python train.py --n_layer=21 --d_model=128 --n_head=2 --n_kv_head=1 --head_dim=64 --d_mlp=256 --vocab_size=8192 --activation="swiglu" --norm="rmsnorm" --norm_place="pre" --norm_eps=1e-05 --positions="rope" --rope_base=10000.0 --rope_fraction=1.0 --qk_norm=true --attn_scale=0.125 --bias="none" --tie_embeddings=false --parallel_block=false --init="trunc" --init_std_qkv=0.0462 --init_std_o=0.0 --init_std_up=0.0462 --init_std_down=0.0 --optimizer="soap_variant" --lr=0.0061 --beta1=0.95 --beta2=0.99 --weight_decay=0.033 --lr_head=0.00925 --warmup_steps=132 --schedule="wsd" --decay_fraction=1.0 --decay_shape="linear" --final_lr_fraction=0.0 --batch_tokens=[16384, 32768, 49152] --seq_len=512 --doc_mask=false --train_tokens=191200000 --steps=6001 --dataset="wikipedia_en"
Each number is 500 + 25 x the weight over the matrix's rms, rounded and kept within 0 to 999. Layers, rows and columns count from 0. Numbers have three digits each.

# layer 16 MLP gate, 256x128, rms 0.211, rows 51-255, columns 0-63
538489524486523453502495479505487493560493504454486498533472495523503490503567528470512493496513493471510508481511505455521481504516451465483522497516463522492572500446495479489485555499500517
501496498467482513510500502473494505527468526533501505455524514500480458488537499505495511526491518519478558499516530517494493522507481516490533483491541490477516483495536486514540498538498493
500520523481496471525538519461525510475508490518491532524468507531480473488542509515499469511555502535471477560509484466483521455510516473498492524481501487499475522516466505453490472510504481
494452462524501520498443470483531522446511497481443508502480549498515517502520503493496503489500507508493474514506502517491465552511475462491517500491459481473527509438526471501486535481561482
485525485498516515499475490434555531453466499477458525517521508507510501515546487502528509501491495477498482481522487499522454477538544461543519527453500533489478508462461466511508462455499494
476494484518516493525493468466490496519479452505468466490491491490510466520511510520452523526519494511503502492499507497483481442470485451461510489529512496493466507491500519532518490504507456
500448503515552529477535503485507496456514495531471540461474524537441502541511511487510481541455495464510520486515533532480495504521499477480509502532493505512540511487505547514497476521564493
509501476482552507529524521451480504440475469539490472496553540499467509516503480481461506525491501474484503463446489464501506503475496478469499486488490518505491514522486529502505463476530474
473507522527487480499515489514494512526543457518489505505444549519506508475464514454480508472484458516543464472461492475521469518527520465471492556506502533524493518469508515458569508491519495
482518481465487513455482495541464529506477511498479492535511497483479493464524479478481506484506495503503522483510499546528518484537475473483497514518482519502496551461531528509491482536541473
500498531501500526489516441497502474467505516531465514489503495498487514512541490499497483476537535535523507533433493454519536499545505500525463494466511490522514485527521522464511500501506543
475518483491530542502503515480517498477507455511495506560534519464467490498547478536539498547510493465541512502468450511497442498540495523461498540480504513520511531547467516499501459475467541
504526487465451501526490497496491479460471481486494565522518486523505523496498496522469539494474457507500512518458465468496547475459525490434492507522499509484485528511492514530483512505502512
522493524463560515552501487493458525497492493511494494467486508509506470489520481480498520485524502494507447519503503484495491497535535475497462495484523583488514506525459487514485472483518500
494504470481508448512505515501508491539508493465455488533503525550507548538504497521511534494534492573500485486474454527466530491522503462489479502499506484502479527489489499525508517509522474
502506494489493509532529523491533501516489530496482491484485465491500503498497507490496483481486477489472508544512526499519477516493486518513486487472467515479480496496538449501478481524481514
481512515486481505495478500514501458493509521501520515507481502523471498545515501521482482527547479467475478526472487515514520495480511515502458521462499510517492528511442499485513504483490521
502513496531548554523454477538490503520513453490473471502512477483513502492590470526508516539495513473484486517548495475504498496469522522489477502519533471497528502521509542534489504515440490
486499522507524516492497515525499452510510524480532507504441538534515497517529522511497503461540490457526485536433500471511505494509485483457479492509543528495506460461464482488486515496457501
504532486469497521514496478498505500479509530484464470462502530489469485524471515510533522471481497513520472492521476478491497468515531469508536501525514499496544536503517542473491537475471467
484483520497525472491506486491487446482484471515525509492494516479546534530491444447537541485504480492498472474554521493479484536504513496534568487498517479518493506448450508520532506477517508
506500554528464506519441478512515559490480457505489457473524521514535491467513521484519495511510542512500503453515495502521526512511480497483465476499484519486494477467487497500539458493521481
495506480486535501525486500498474501527536557507516478494509539497458479540542504528521494459502535505487420445524452504508525489495500517455502455498512521513494486485499525501514465523543519
558509534481503516486492528480490516522513461497514492530497515498507525516510498508530459514517511480503513492569527466516491529506537547478496500531430510563537529495540474521472507511483470
517488464456464537484463518493510500460514478494495484499494528514471506432494471532510556542537513505428506486492519499512484472501505483528523483521494483494458497497495464488541489493475513
499521526519486524513508495532497501494515468502491500500507552498523506516496504536462516498523528463482514512490508504515540524505504454506531514491500484446503547492479504499503483501504510
516491529530471509517484517487516463507494520504524461533494495524489557482483530507460491491523505460533515474460500497474495523479477496489522483521481518536540496517509507491489485480501531
531504492493514488472488473519479521529532470503524527547525515490494507481512525467477488518541479499510529479451496465488506561470487478506534545497465495499483459491500501497553494451511462
470503538473497440467503483468522501499461531462506479474533531495500513456478519532440521491502459521522502513484475503503482504496497477553534560510514460439526529483523487537497518476483468
474504508521487489503529483512508460536449479495527491517493491487505513488494489474505500491544488471521459535466528479519458495559510443529481491516485509506498504503514507498541482500516474
460507478491463524481483515507529490518476498475533507460444492492544490485499452507516485497475516472460469536475526527502472482514533453488489482529540483467459479492529517478477488530503505
495468506489493500476502517493528526487483524476462483486473522548460527525492498479522518511482497560498487547462530541483494473543495499569521522499526482505516532479515473516510478482501437
465533510487539490475516557521514504479517498546474536528525495497520496474459541518530485494512532475461483540448477498534530480470497493485498488434513496520539505481560523513520500506508497
475488507500503480502500501510485470509489489479553549526500486483495501450534501527509531476525486446472515554486508483535512476488513495501461525443533470541497491461503489456502555519518496
488521518499503535495500513520493482526530511552477471470478521478493493502533536468510507483497479508486451497475477478539474513547445555476467485511539523503517494533499509492457481474518516
523503478498463492494466457521466503486485485486469523477516509462501511473524542467509523494480536524471530525461509465489508543492538487480549485518518514503497478524484525481497538469512484
468494526547469511516532514463477504487457531465498484470484484527511553509485501533473490459570484458502514478477478487478493526502505539480447480529540496502495514500446503532501512454534490
509522499473500532540490482559495483494476497577486512491507516501460518478537512477501500470491540473517499475541522497538567531565500512484478498458478533477498525515498450528508541479481469
558542498494521442543495466493467503512524482528459502466486494497509513515515457503461500440548516490536474513481475498478486510510517548496524512496511502470500506488432525507477478512479491
479504471528549471524464493458519494442519501524499474489524490496470516490489547512544473503544506451511500528505501540518472540475536499493516438510498507513490527476526494489496478502494499
508499474531537503446513547464535487492477481482460479450467503495446516556540560525490493486487547540533517537499517510474511538536530506511504531456472514494472518489501498498529497462489468
484538445493496524534447488487433476523481512541497510502476511481468468491471470475475496458461500509493486485483526510543536510500462488455501472446480505522477534533524520488534457432495496
452522481461457512474459538520531509516495481491542474458486547512482503477494533461515551490482500503488480477458543511489555513453481453507503493508515475523501532509535523547520531549501448
487503508506516574505510520476513552472483469523442467457519553482529492534488487473536480530463503482502498506488489518479468484522529503558508526547532510510530550466488530491494516508518482
497506476472498566494498498415506513509463483507537515496491524554474530499506416466507554515493517483524531512504505494471534445544481512483489511476542471470497515456487479497483481508493484
483495506490491532482486544516459491497524510504507517494481449509501470487498519552561477493477515484492467515466506464531482527509511541479497522529524494505520505497528494533481524464549523
530479517464556503478492511520525501518456528482475495494452510480460511529530518489500557469456476477507507518476508470472471509487503466489526504485471479517491536523556491484487493500528485
447529473480522489457524551533506510517467511514495536511510553523499494485504508536477494536556525454453539494506508533519491538505477475514502499461538475491514512498497505496474516451503536
523488491488484495475500511524495541528482513527475474499472556515481505521529464511493510540476535498479499469470507448528510459482476508525514527522520521540499546513519432522540439496507499
463489489503507471517531512474503522483513505526548514498540503494528511523499501510507508535521476497535440492494483502494517519523506522500505505529505485488520504544481547511499462512493516
519487541477522509497482518500512512474477501507498493473470483475484542520463520530538490499482462536457458513505506495488464456483524521505561495514495514487542505498551553473486530481458489
499504484534478524502505501520467472516529492494505516476501516468488516482564506485534444475511465532559492505486469518481546480514480542463472510464475518507530540499493516494450486466507467
524542491531478481524489479486485472484520415491507531482536464492526517498514487499530499545522493508485512537497478459478503514520530506525500520492513539532535520514521583504471535485494509
476460501506517503496482506489481467466523516505510469470484513519496498483499466548496453465491509496455527488498522481492494493530511494488511517535463479532459485520498518541488509439473474
522502484489557500472481468494524504491477531522501478527530491489484474508501480504561488508504484484513478499499468472526488521547501431446530545467545551518508549495526456492485488504523505
502473542500518500510534490545507472485469486487507493518497498495531537489503486533470528494500511490454492505521515501490460452515490499422526495533465526486483472437520513524529526491534507
520523519487465445501454514481476527486511515515465472502460486522475460475523501504523530478536501523457468486481514496530452511507517517488507464509536549495501502487531500479470492488487498
506519529473484547497515540547519474447517488516506463475504515511488470515531515498512494495512452524507496516537475477517466498475489508501507534499472538523447510466525516498510539505496456
461536521470511537490513494503543475498501490523470505474509503473476512526495449506527514538489482507507518535500493509537526507544507489471466482457540508474472523515463532481500500512501480
561515492491494532505491503517528514518455513519531505502496490492525528532553520516510496472544546512498474516513476531488484492521481514489500531497521504517513551515466537513489453504503501
466530508474499504497533539529555531480512534531478506493496475511492495480536503542531515498494506509520511517476465467491498445537522443485481552483533503491498524456565515474467536511518501
473467482489488517554519505451527455491532491529513506500471517511449509482548516483477454508494486487446456525440490481515503524516473506526516481407467493560532505527438517546539481541549504
482484514510519495477503488497461498506477499493518502511522507495464475466479474481486481530530422479462520502528488539509502503533522517467508514454551497495477518552521526505540423451501513
509448512492440470538518488521484523506493461518502495513482470535514501467532511522466469479491482531480503495486478495499507529529498438457524516444521529580530493497503464492477487460529534
457492487502486536522496526446483492467530558542490502490482514534477524467498514532480464505504503510451563520529523523542504510536495505528488519455471525467525499486491481512437524512504521
496489507496491490513525469534515502516520483494504520519522540507492445503479441485509510478510478512475499496541494503475475464481533410469489512482492529468467498489471502498531540530446464
544490513487537484485521443498532498509515477485522528511507554468510513532523487481511535469487529537503476475522522510472520518514498496486506491457504560494460481503498496529506489481472466
504512519512487507480494476506528500542518527519518511519484522478463469512489488502516542517471507503495519467502534526514495517492502447476504484472545482512505486481523481521499505491493491
496536459475515523563543495515546497451463456490504502530482521513510473449507512550455497529494491483453524524510487486457502505509474539478516506487491494483554495465464509515532543491502522
491468489534487463521502517540497478455490519487470513490506502487495538464500473512479534510511489515499484485468487556458490516530538470493521485478488498494455511494553507473470488542499499
508476491457533464475555448509526482469506474507451556488520519521517502486522489522480462528478528466520511518497542506501496535522515514474516505561508530548490508519514511467475495508511516
505503488468499471526479495503492498483507532496522513544508489483518541511519537520508512477513512468530493501465528503497535471502557510487520522467490492519476487489488517539445481485490501
493490503475543507509543499518505496543456463515505520490516528515512537463515513491525507523494484515562474476473500504487476475570546517502504542488493453521508487455497505531503505461507497
537528481499522465486478491506503472513488531499486497500540522505522505501520516479511460505472466442474511512532466509488493480589499515470500462488489518496454471508513508487451500519510513
522488539523476502487493495486503465508502503482534501504501480492547483454471498496487476531502497480503497522519491533517490469478498519534494511548480506485464520506479496489542515476501527
528483482480518506463487448494486533495521508472499446477524519504532519514527499478500500449500485482505492534484564441518418487520505505473482467528478505477489532520511556487507494504509479
512515534512547512500500512507472567499442519514549491501491470501451500489490503526492474524504503494485477566488510530516545535499517470502526503493534509472497509501491502497526502476495494
485461511496503472525493506513507470519481469490497533536503473488501524462519505469521544485485471459482492492483509507535476503491502472495512532499488486493495481471505496480455492517547493
524519530471514462443493492503504496484477496496486505459514514518474492520485452487488453508492503489499491486517522496526503515480461453537488507497501464509532502478495534489490517519505473
459544544472562498516482545512468547530486520531464549499529452447465510479459522565485512460478505480540488516433498478500485501562468456477474551469508510548470518511535502502496524543476513
494492502503469484501519500468527488480471506534474537497492492517464520494573500473493497480461476498506532539530499460502490466533516453474442499517527515499483539471503545500505541467530464
454495476486470498480472516481514524479470495497526506493500538498493502520523477528467495508557502482501514485497453520511481467494476510515520481528485488546516463474486470551510522475458486
501488490483476489515482519535477490515525499515472459531530520484505494488500553501484492506486527512474486482524497494478511548544468465519465490513468522525499487459474491493490529500506461
451469503508543496528480495526447483499443494490555466526531498480482490489518511532448464514502506476460483508478499485510500446451507498503503480471480493544482535510523497543512484515444485
509474503517530497496457487519522492503519478500494503497526492473473481450505503517482513484490475444500475509500531484484472481500538490494498548490518485515535476502517542494472493515430494
526482492464496514468521500468501468485504475486484508522509506563525525464527515549512532485447497535547515509483509485480546452505471502480484526539460507514511530529493505516526498476510466
470467484521480545518480510466501466528480490501489503545519489458456480484476475556501498502493471513473505536509506540532500502507487488462534528463517504541513467494508472520530496485491497
436523509502462510481475544463455531516485536529476474515502540504457510506473522502518502494515510469495479529496476497550543487512514462458545486485545513489500498498521542524496530476484517
482441483518530486482538498451521529513505562531482500484505505483511494509534458530475558497501483504487457497529505495511496515489526483474488481487490492436552529518519514517493459458509519
508476539495493516481524552519518551461487491492502513495495512502485508516547533537467493543499492503512462488502503494481513481487537502518550490477511455479520528502497487495513472453498514
459495510511463502541502576483478511505529518486542454480455494509509541486495506490506468488507517478528491509485512500483509500507499493498477551469516535519499476494506520496438510465503450
513496506503511480514491510513554524466463483477453452488517502515492544524521458491513496515472512482462491505507533469515482534514569520500505526519537584490503494448512498424498479470511482
478508491468513506494483489511480493450481489520503479485514493508465476512501499437452450509440505545525483466478533484542476523523466506495520521532536492474507504471521503505485536509566485
480476498491487519496518511494484523504483476483506501529488498484531507472473473537505507511486470528472509521443520468526438491523530482453481495494468501486490503516462502503468521500528490
556493524516480488492539499486492515504528499527500505523489493520481473490476527542464556520512479536517459536464508486509494508514509503496515532500514507519514490478531488513523499474497504
540480497460457515545518457465485462522477503495473529529502482530514493529520471485499484491515491513461544516497512531525484504530503527521498468492492465486433520493502520506530514494510479
497451537497517515499488469509510545459496489506523508521487512513516501481482529487458499535523504494488491498449513531482483506545529522484448498508543461512489523473524503490491481444546493
504494516512496492508532440472443553502511501486516551540478542520461486563491498481495536485492442449556495512470488462511516500483498463512506508476482523488493536490533557527531481496516506
495511514533483504507514502503495485507521514520497465473462499473494498530514480498527503513495489482485511549484515492448538503516505488500471517446531521495495525475485555490459505481510475
512473487478508499507533456473463478522531502527508511522550491481506486483541503486515490501515478500445517464530498548493520511519494503498460507507504560492469522512510531522462456510484485
470504493507461519494461540493526470494465504526567479568541521488502496469558507489525476490501481485527535500476516455518472491514511497495500535458532509537472513504507503505483477507549507
520478532476449461586537534455502480501510482492505516530524490514495510502537507482500485474505517544504461466536481513544506534458521493526520498536522511509505515492470506494494450489574538
461496514524493485536565464535499501471535539531513499474477490532518521446495489519483513486540520454521474496470503478520541524503503547491538511491503553488478458513486518510470452512456523
487496522494503464491525451487482475509457487479545496506574476514485511470500498511472482523487545486498448509501515508540482470464523483513535506503525477490457502491507512500503536513545479
539542504480510536528529516507547518542475519508493482507497514570476541491474469510495494550491498510504464527466512481492506558510507496457478530494464495452504492469487539506511520511463500
496460500535538507444551543477475499509514498475443502506506534499477532480495515502478507518507537472518466472494464461527523484502538448489509501532531519509541499479494520490505473448455477
442527495530487509498476495474503526495525542497474486531518458533478481505502525479539536461460477500475498480514505508544501517514483503473536517538537529479493492485499536511505492504482508
512523482485481504576522539449559540510497472494525498467486513498484518498493523531463515496517507488488495522489490505476509489493463485486491532499506478458514512465504505476480487500561476
499487514484509473505552476497452516456492486445489513523507453508511539500513478468482529495478541471526498502499525522468511476484497479504503504481431442514466499534536543501483518525489522
446534551501496482517491494529499540493524520512487508519510505482554458523487484496481471495500475491518482487521510483516516502502527475471514473450512460495501481472438504534496517497480430
529513487512472504490489534468487497515490479539476522471512500498502483463452504491471479445473483488472500505496518477475545536523495477433511455457487519497499553487505514499484533474553529
493549447445481511504512499459478457491482532462496477454529542539486489497481507513471534494501492480477508498490518500540480484523505498518517486509521503515492527476506530519490488514507466
504461503510467527522517512457519535459500525488498525527478495493492483514514463521549440498529529509487519475501513488519525516507464499507496544494496482509535489461488508489515487487525523
517491486469501501463469487503533498528495508539528499500502504473484504550492490542458495508511471461515515515504446479482483501505493467458474487494495497473496482482504463493478493490526511
532500478469539497488517503529507511487515508530479485504497576515507499497490438510488517475532516507546540506489536494488473496495510478440503463509542509492471556470516482517534439485483491
484483493445477496517517479486487529518550546509512506524437456483471537533484536554506473473513513487456476486478480474550470518474528491516481507487516498513514501470500515468498520543529521
526487496477474511470497507542494527535493485493534508469476467465465531463484497479510523527526468535454495519507498523515495478502501490500513484505528516466515526502503519489457501455433524
504489494469452496539499481465486538545502527482553474483515491528466494489543516492454496503494509536480471474521520492460526541530485495514487502474441541483468515521533526526484478545479455
485483513507467520515521538528534469474541483514521539542501494510472512472510494465474524507529480474526512511522511507492512494526505526513505511503505508444519462497511485476484544485498526
473506515513519452510484528527525453487531472539507516492496476485509528468472483480504493537461502507447498500518508455508514468504510483509533539489504510511473526504512497499481514522488505
544527476490493442544468444476533497509502500497459477484522512484468515515510473483517493524483509489466450490519488513522537519455472495529513472490514540502519480490473520505496485467509533
471563480466478526486477516491507488499502507517476524526496484488504520500530481514490487490521523516502444504510522500495540507476490529497438498541525468494532498534510509503494484505522513
500487510508474513542510506519505499487528496472459507483484527506507453488496448475496478554468442453520485547490467509538520487521502475520465479515507490532488595512465511527526490517491498
524547515488501490520538476488466463517493530501489468515477544514488536495436520499478553479521464495521519528519542547553513496511487487501519520509511487501481518474548535472483490497496504
518473498509529524487510489481471493506536515480497463477412501495537546460501504533488494528536434468460474509476480466583522561505497510481507518542560508508514523461478508471493545480545509
469492469471503476520512486472492526502511472491486484490424468567524503526511505500468528466512479487491495510505498451486522510499501524520522489520506467488459496497485482516475485514467500
494503507524482462502538521519518558487515513521501471491473525528489536499526475488530506497544494489536496507488519486512548488493488505509523462508495497489468471480502496504472517496553504
523545489519488509480504477494506484511479513440531570512478561511499501485540464526472500501520497473471481518520501479469498476528503526468530506505495481521503498515469487504476480458501522
523492469476464447497495508494470515517536532548485509493510480510476506528526504509454459488471493459532478489492502499522498480480479485545540552512512485495551513484487500503495487479475505
454453502500493501550561495504469527512519488533490485548501504501508494501491537494526486516501486553494501513481505494535502545534524505500472501510507491489526569470470485497514498484455455
478484503452518479515472512499500506466468484468470483509521517506465491488495512489507535506522509524528463564482525491489474501470496515493490479468475499535481485511500541479532480510466466
468485488525522532529490545485517512550468512559493524525480513480533541488527517537528504554516493516503494486551505489531478505520555477507486487543496499512485538499472496517490491479464544
530518482481507485509519497521547491494503480524484461525538531547491491549519503525497526471458498502515490496456537504512503512501499462533506444503474466510512482514527499525512572528491501
489534528440526510469479532482508509527484513531481476518495548498477556530481515504526529516507457527478478511439498464511485491490470499517499517497478507496481516484486499480481517462543543
472536507493491527526486489455508526481497530533496513486506524497511558495488494462528494491510486494485478522529519485477518478525485488511537509502485504496506513508504485437508491493521438
474560494492464463459495508503495546523494530484482500523472499500467464549548523502483526531539439550470512499515510480490513483527503493496520500486504527489464483524471486469482458514531504
458466511512484481506525518457489487494530462562447502520494463563506527497517464500518510517479525500470505548492511494497506488521491516492526520479498495493512515493488491546442546502521473
488471499504465494485472565456505508503520507536526498495487528495498478525496508460448496459498505506443515496469473511520507496487500489459504527518514490477506497450531523489510530506541472
450483472515507489468505528484537503498499431496497499532468501515480511539486517460478524466542509493480522523501533509526567463511510499464514441560510492485537510497478486554481495529522510
449518520508491518520499498533532485468512508487507520540523473506485499442491537517494512507494524510527518465534475508483447485531474478536485505504466484532506486493515518495502503478525479
520525526512478499508549480489505528450474511489495517534523485520500500537536552562521505437504545492489447473512482534467513522554512463500520506471500477491479488501464491490491508486518497
496487486509475484466532506496472508518532528515512519512521535519510556502452510533537482482498500458497460505470509484522524577517509473522516474502512548530537519469501530501511495515498480
503508471469477474520487521503496508485485510532462509524467496511529503520509508531454500495516506507529496534464509476478477485438548460510495576449488500545533498448520475503493508480467493
456513501462528499508519524522470531521535493519455498510493519544521513505515556480566538454510497514506502470497489498516492526511486481508517507509484506446516497509492478492522473528469490
518531483529489506472483517488527576503472542504560506440512516532461458518544503463524481495470480524506493467525477496498497486484482514518528498485499540468482541429457490492543540493517466
489484511498459519532457509513506500503550488541449503517509529504462519441554462491493522517502483515512512498493527502489499486492499488493504511474447469508523481507527498526502505479525468
530473522503487471543517516482486536508468515511470472494483505491501556476498478520543504500520473502482480528542509520523532497534469499506550467506452459498499502500457521482501514514509493
525566524458488548506461486527482468463528496472464513482517513519539511466516497506488506515541469513463468521497495514480498468516514501506480462513506509558516511483535541532501503460484515
524509500498473503510506525482499532494525516478544470510478526475473488472486538445498492489502443509488487501464537531556529486502512525525493517477508439504532478490538501521501533501520495
501534495495525544567487542499531485474466459502502523505508514480474487496509495505520506542517481455530506463502519464499501452472520497481476542484512484510515457503445536477487534507544520
507518452513449450560520466516488486523494504506505425474472537556534474539516531508503475460527517507573500513482532455514473495494489486494501471457472521491483540511491479484524516480465475
535502511514499493518489551477500487524525478462470538517549475527515515506530551502504462482473489503524509512499516491499504505557487466463497515514473538503482499519521501521512483470488538
526519493503505512476523499461500507484498479527506517499496517508482499460457484518478514522520477561533515508467440552514455508488513486509529512492541486509476499478453503469513494517529475
493504529491457531541484508494552525435522517537527462481489499519546512555516495531482504486508523522510484475504489517474519484475512443506477506486491469516489529476522516495467483471517551
491482488484498478498501507518491522506486505492470477522516503501490493527481491491534451450491469494546502474470516514508501505505528502486491500477561513508544491479488495523469522502515536
479492493532491501544473500490512530474491502441489503509530483494500532490478475497478542495463536512557532501495540506502522485518473481471519493512521471442450489488505477504466484533449490
466508496491510537558486500477522499464508527481474493524493513508490517463485528518563538473479447496498509506515486470489474472520509506519520503447493497500510503454517527523546500511464460
496481553518483500486453487486462558513489524502503487526558452509484509463475510476479516544480492482517516539487537511487515496510463461437469534538521532484518504489500505448492515510484470
457527517510529504518473475521478546459439479515505470518487509525508526492469517502477495504486467505500501473502469504589495493472476489502480488495523495501495504484534501493478500531494476
508523537480482504513524509510455499527495506521463480500508518538541507518496526474502471487495483498476505501513430503540502515510456516479514518526513509497509515444509483473503463464492489
466516501481444459521545509490473527496472514477537449509490481498470560510453483480493498498499496492499467511504489541529496446550447499484541512510543473530528514481481486514518504472508493
508531506480528517503497494520568508458501495544489427508495495481487502496514538525464463486558502491499485486569477484496489501481548507517535529540527500490541505488487498513502492484500493
470483441469526498494513469461494533469538497507499467489494509509509521487503524543495492524500482517480506493517504544545495536501511458499515487488504495463497504491499486574497509532494469
500511497433507537520468452503481518515520562523504495488476513473509482515519494507529516538477496492549538497524501544471478450530494505477485542485493517502463468463519475486492481474487481
482529509489517486474501491500542513494490506532512488502513480504477557502549495500478490560545507534514460501501470484489491527522529509520463499518461537497519503438443468471494499485479538
490530479480477497500493511479492491431486529494462493500468508477515515460513532530528518510510530500506496481492514527489513509536487482480513463515469481492568467491515480540486484506525479
501538526520520516528455445495519487504542518479501479518470458479471494519483520508524490504476494504502469480481513455550492532497518494512558518458501522467509541472456517461473516505485471
513514476509522484491499493512463523510472512513519491487506504500487486481505520459473480501529488512494502510487512517509517507477467483481553484484499488488504454475425529508495473514497434
509524461499470544521479469549500525486515466503469503513559513452528553487491518502469510525491483508490456487505538469486558521474520474495511515489500489472482485549515542504474505490498504
503498544495521505508492528481529500459482477529492497527523506521517513454546500514495469503525491500502495504490516525513494508523480532470536512517485461538434516502477510546535503487486502
470478487537523449525493514465476520531470539500483440544500487532478472518505517555481463505490519499540507460516515487510507550515480484495486471454434518464480525510481522529507506418492514
494499491491503445525477511451491529483522520505483511441516544538507473452494493456518472536467508518496535471488472535522503499548535519487500474508515493507522526492474521481498509482468464
470488492543469489481470495506493445482512516510497494510479528511467497501470483558464499503505499509456529496543546493481466531520490485476473510495492499537500489461547549507495562488451524
456510514463477459511486506499523459503516495542465515498524501541517480470500536530458448526479568534455512513478480495488486488526509472536494507509459507504508572528474490461520527500505489
500502510526515494533540508491532486529515475509517487566468474481475498478533455509513499546500486523494514538477480512552484495501518503476479525510467468469450508507486526531468501513539477
510519485493504467533527480499456500499536504516521474481538497467493522480450512512521494483524511480472469506488529519507474497508505458501513481509519496517508522495524487501492506517498514
477533518510522554496539501471488493534485491537487511512467494469488475529548506494504501529491508528463500489504540474463515469516518485519492453502536478519468492500511517534502514444488473
456490535547499541472531517518510516580476497478510495524541477513504490522527496477447476441461479498515485524539501498469520487511526485467486474472511534537480511486528514515531507478505492
502509467514494528488506475476475531498532486501462443506528476479479482468516518517492538504516506476488472503472501493529440539517511519459515435472499484502515454463522480492510517464474546
496478500497479489526462501526516535475501514495541520482515503521525518488496542542510477498577461503475550499511523484532491500514523520478500479478533492513492542488528528507521449480537521
515479503487501516502468509499485524520510506502482474512495504469499520489535476479490530490472531476486521467469464460539488512481543480486479511459497503480510504505515514500490538509532468
499491497519520496524506500495494474516509500532525517530527489535517465500526471498509472491525470468478514491516515484483537522483524516507517450465531523524535495508505513482576498489469478
494486508493473500585528530486495463472501476482515522521480475454480479496482485532511514495435499484517487523512499485507465503466513510478524468500473493467530514517473496492522461467490495
446545502527508484564527510504510486530471516483479499463471520476525510522514470517541501497467480456529535561528503515455495517530489514479496464506470484519495511500483494510543566510509480
541508522467517479515501497541500510495520525517476515467535536497492501436542466484541544487518479581491468483507548512450512538532502498475510466538474529483515480475485485521529488550496494
432519549481521473539515531462527521478510495482501489450485495507461512497511491466481489513495505523492490513534496482528489543549477518490505483446496495538482518506463503487522476515482478
545485520484492484474511554522446514506459491538492498468503543492523499507550506498532499494488481492482506502520450510501462484461525473505489547516522503533497475485449512465472528538535503
491510473505471503501516506488452484537527488458515513512481551535493468506511518520481534481524482514483495513470527499548462497546495511464500524482482480500479525486478508553462495488521506
451479482503513499533480470505490511468487467530482508554533538492489502564487465490477466490453507523475541518461499518466498510494551471476529478481557533515492490496503494497504495503458494
509516484536477471502481522490526513499461479521501491476540547483544514496488522490552465462515490444485517513501564457528524506529485520502450505517503510512497471516538532496493539506479513
499494493489520482488470472532555510502507501518492484454500492525511502498506495532475538469517430489464499493503474547529489519552483495465487511487447520485479492507463481532529503457516551
504497491496503491473464470504478530498494509493535484512511486516510504474507528487481493522539536505479490535488483509441488468512469505514495477518491504502482519503526501462485522498543515
505544526473457499507483474545525482497498519535493522512498525499489518486483514527484498531496474492491470524496527530553519461515493492509505510500500493525490518470488500520482493466503483
454503460493435456509505476537515492516498519504479480460484479546463469469502535501488480506503506476522503479504498491504470500448471487474501476559473455517501479502481483472481499471529501
487502493483493540494482564513492480452483503487500578468528515484506502514537517535523473489492491477479498487528520516488513504506466531496488507517503505491513528534495537511555507486485502
463529532541492499463478524493519465508520498515473493483455466464497539500536554493489504482523465502459517515501517479497517543531501497462516511484497495523492484482479558536454528476472484
491534520496490475493520511480497490526496506481473518479476482505504498486501499486483514493502463511489492507485458513547477472510513475511464507528516511505488496475517449545489504521479488
461527515455469513535491507534523499460500471519512536480533490528540517512538531510540458494471490523476486501479486495484481462481529458483412499469492537514508517554488536473454493514489519
498530510519496502531460494529540546477510457537506517544517565476552521514522482552483496489520519516525486482500510502487452478474508451472511460490518507507537479504533487519465495476462475
477513513525447470504512467524527548488534512495430453489477490492490505463523481507511507525532518468504535448512505530515513485459527483476528550507504520510560491483536512500509505512451522
514511488529531539493512524500466533507513429552470524473541515511490507505505505510511454495510511516492506502500475475464516485496541536514522508496521480503506503504472505501465510471507501
504484513512520515517435488483548493500512556537494482512490468507468476501510519458484527548504453490501502483487502539552523477478532491476526519495481489514513474467515502487517507492466516
543474502504469484507535492491495537432521500534475467443494509513509503491497496506489467476560525458520519505464503492507473465476514517467493524532507462506505485476522470465485501507496513
460534449494463517475503512525499475468485465482559495482519507491489444441526523507511481481530488491490495521487522529516517521514535487501514525440521476495508512520525540460505564483493521
518496539527503459480508483465478531507532484539517530478464537503487466469530490506520499526492493490510545520536465486487493486530471514542493536469515480493514505473522498508510478476534535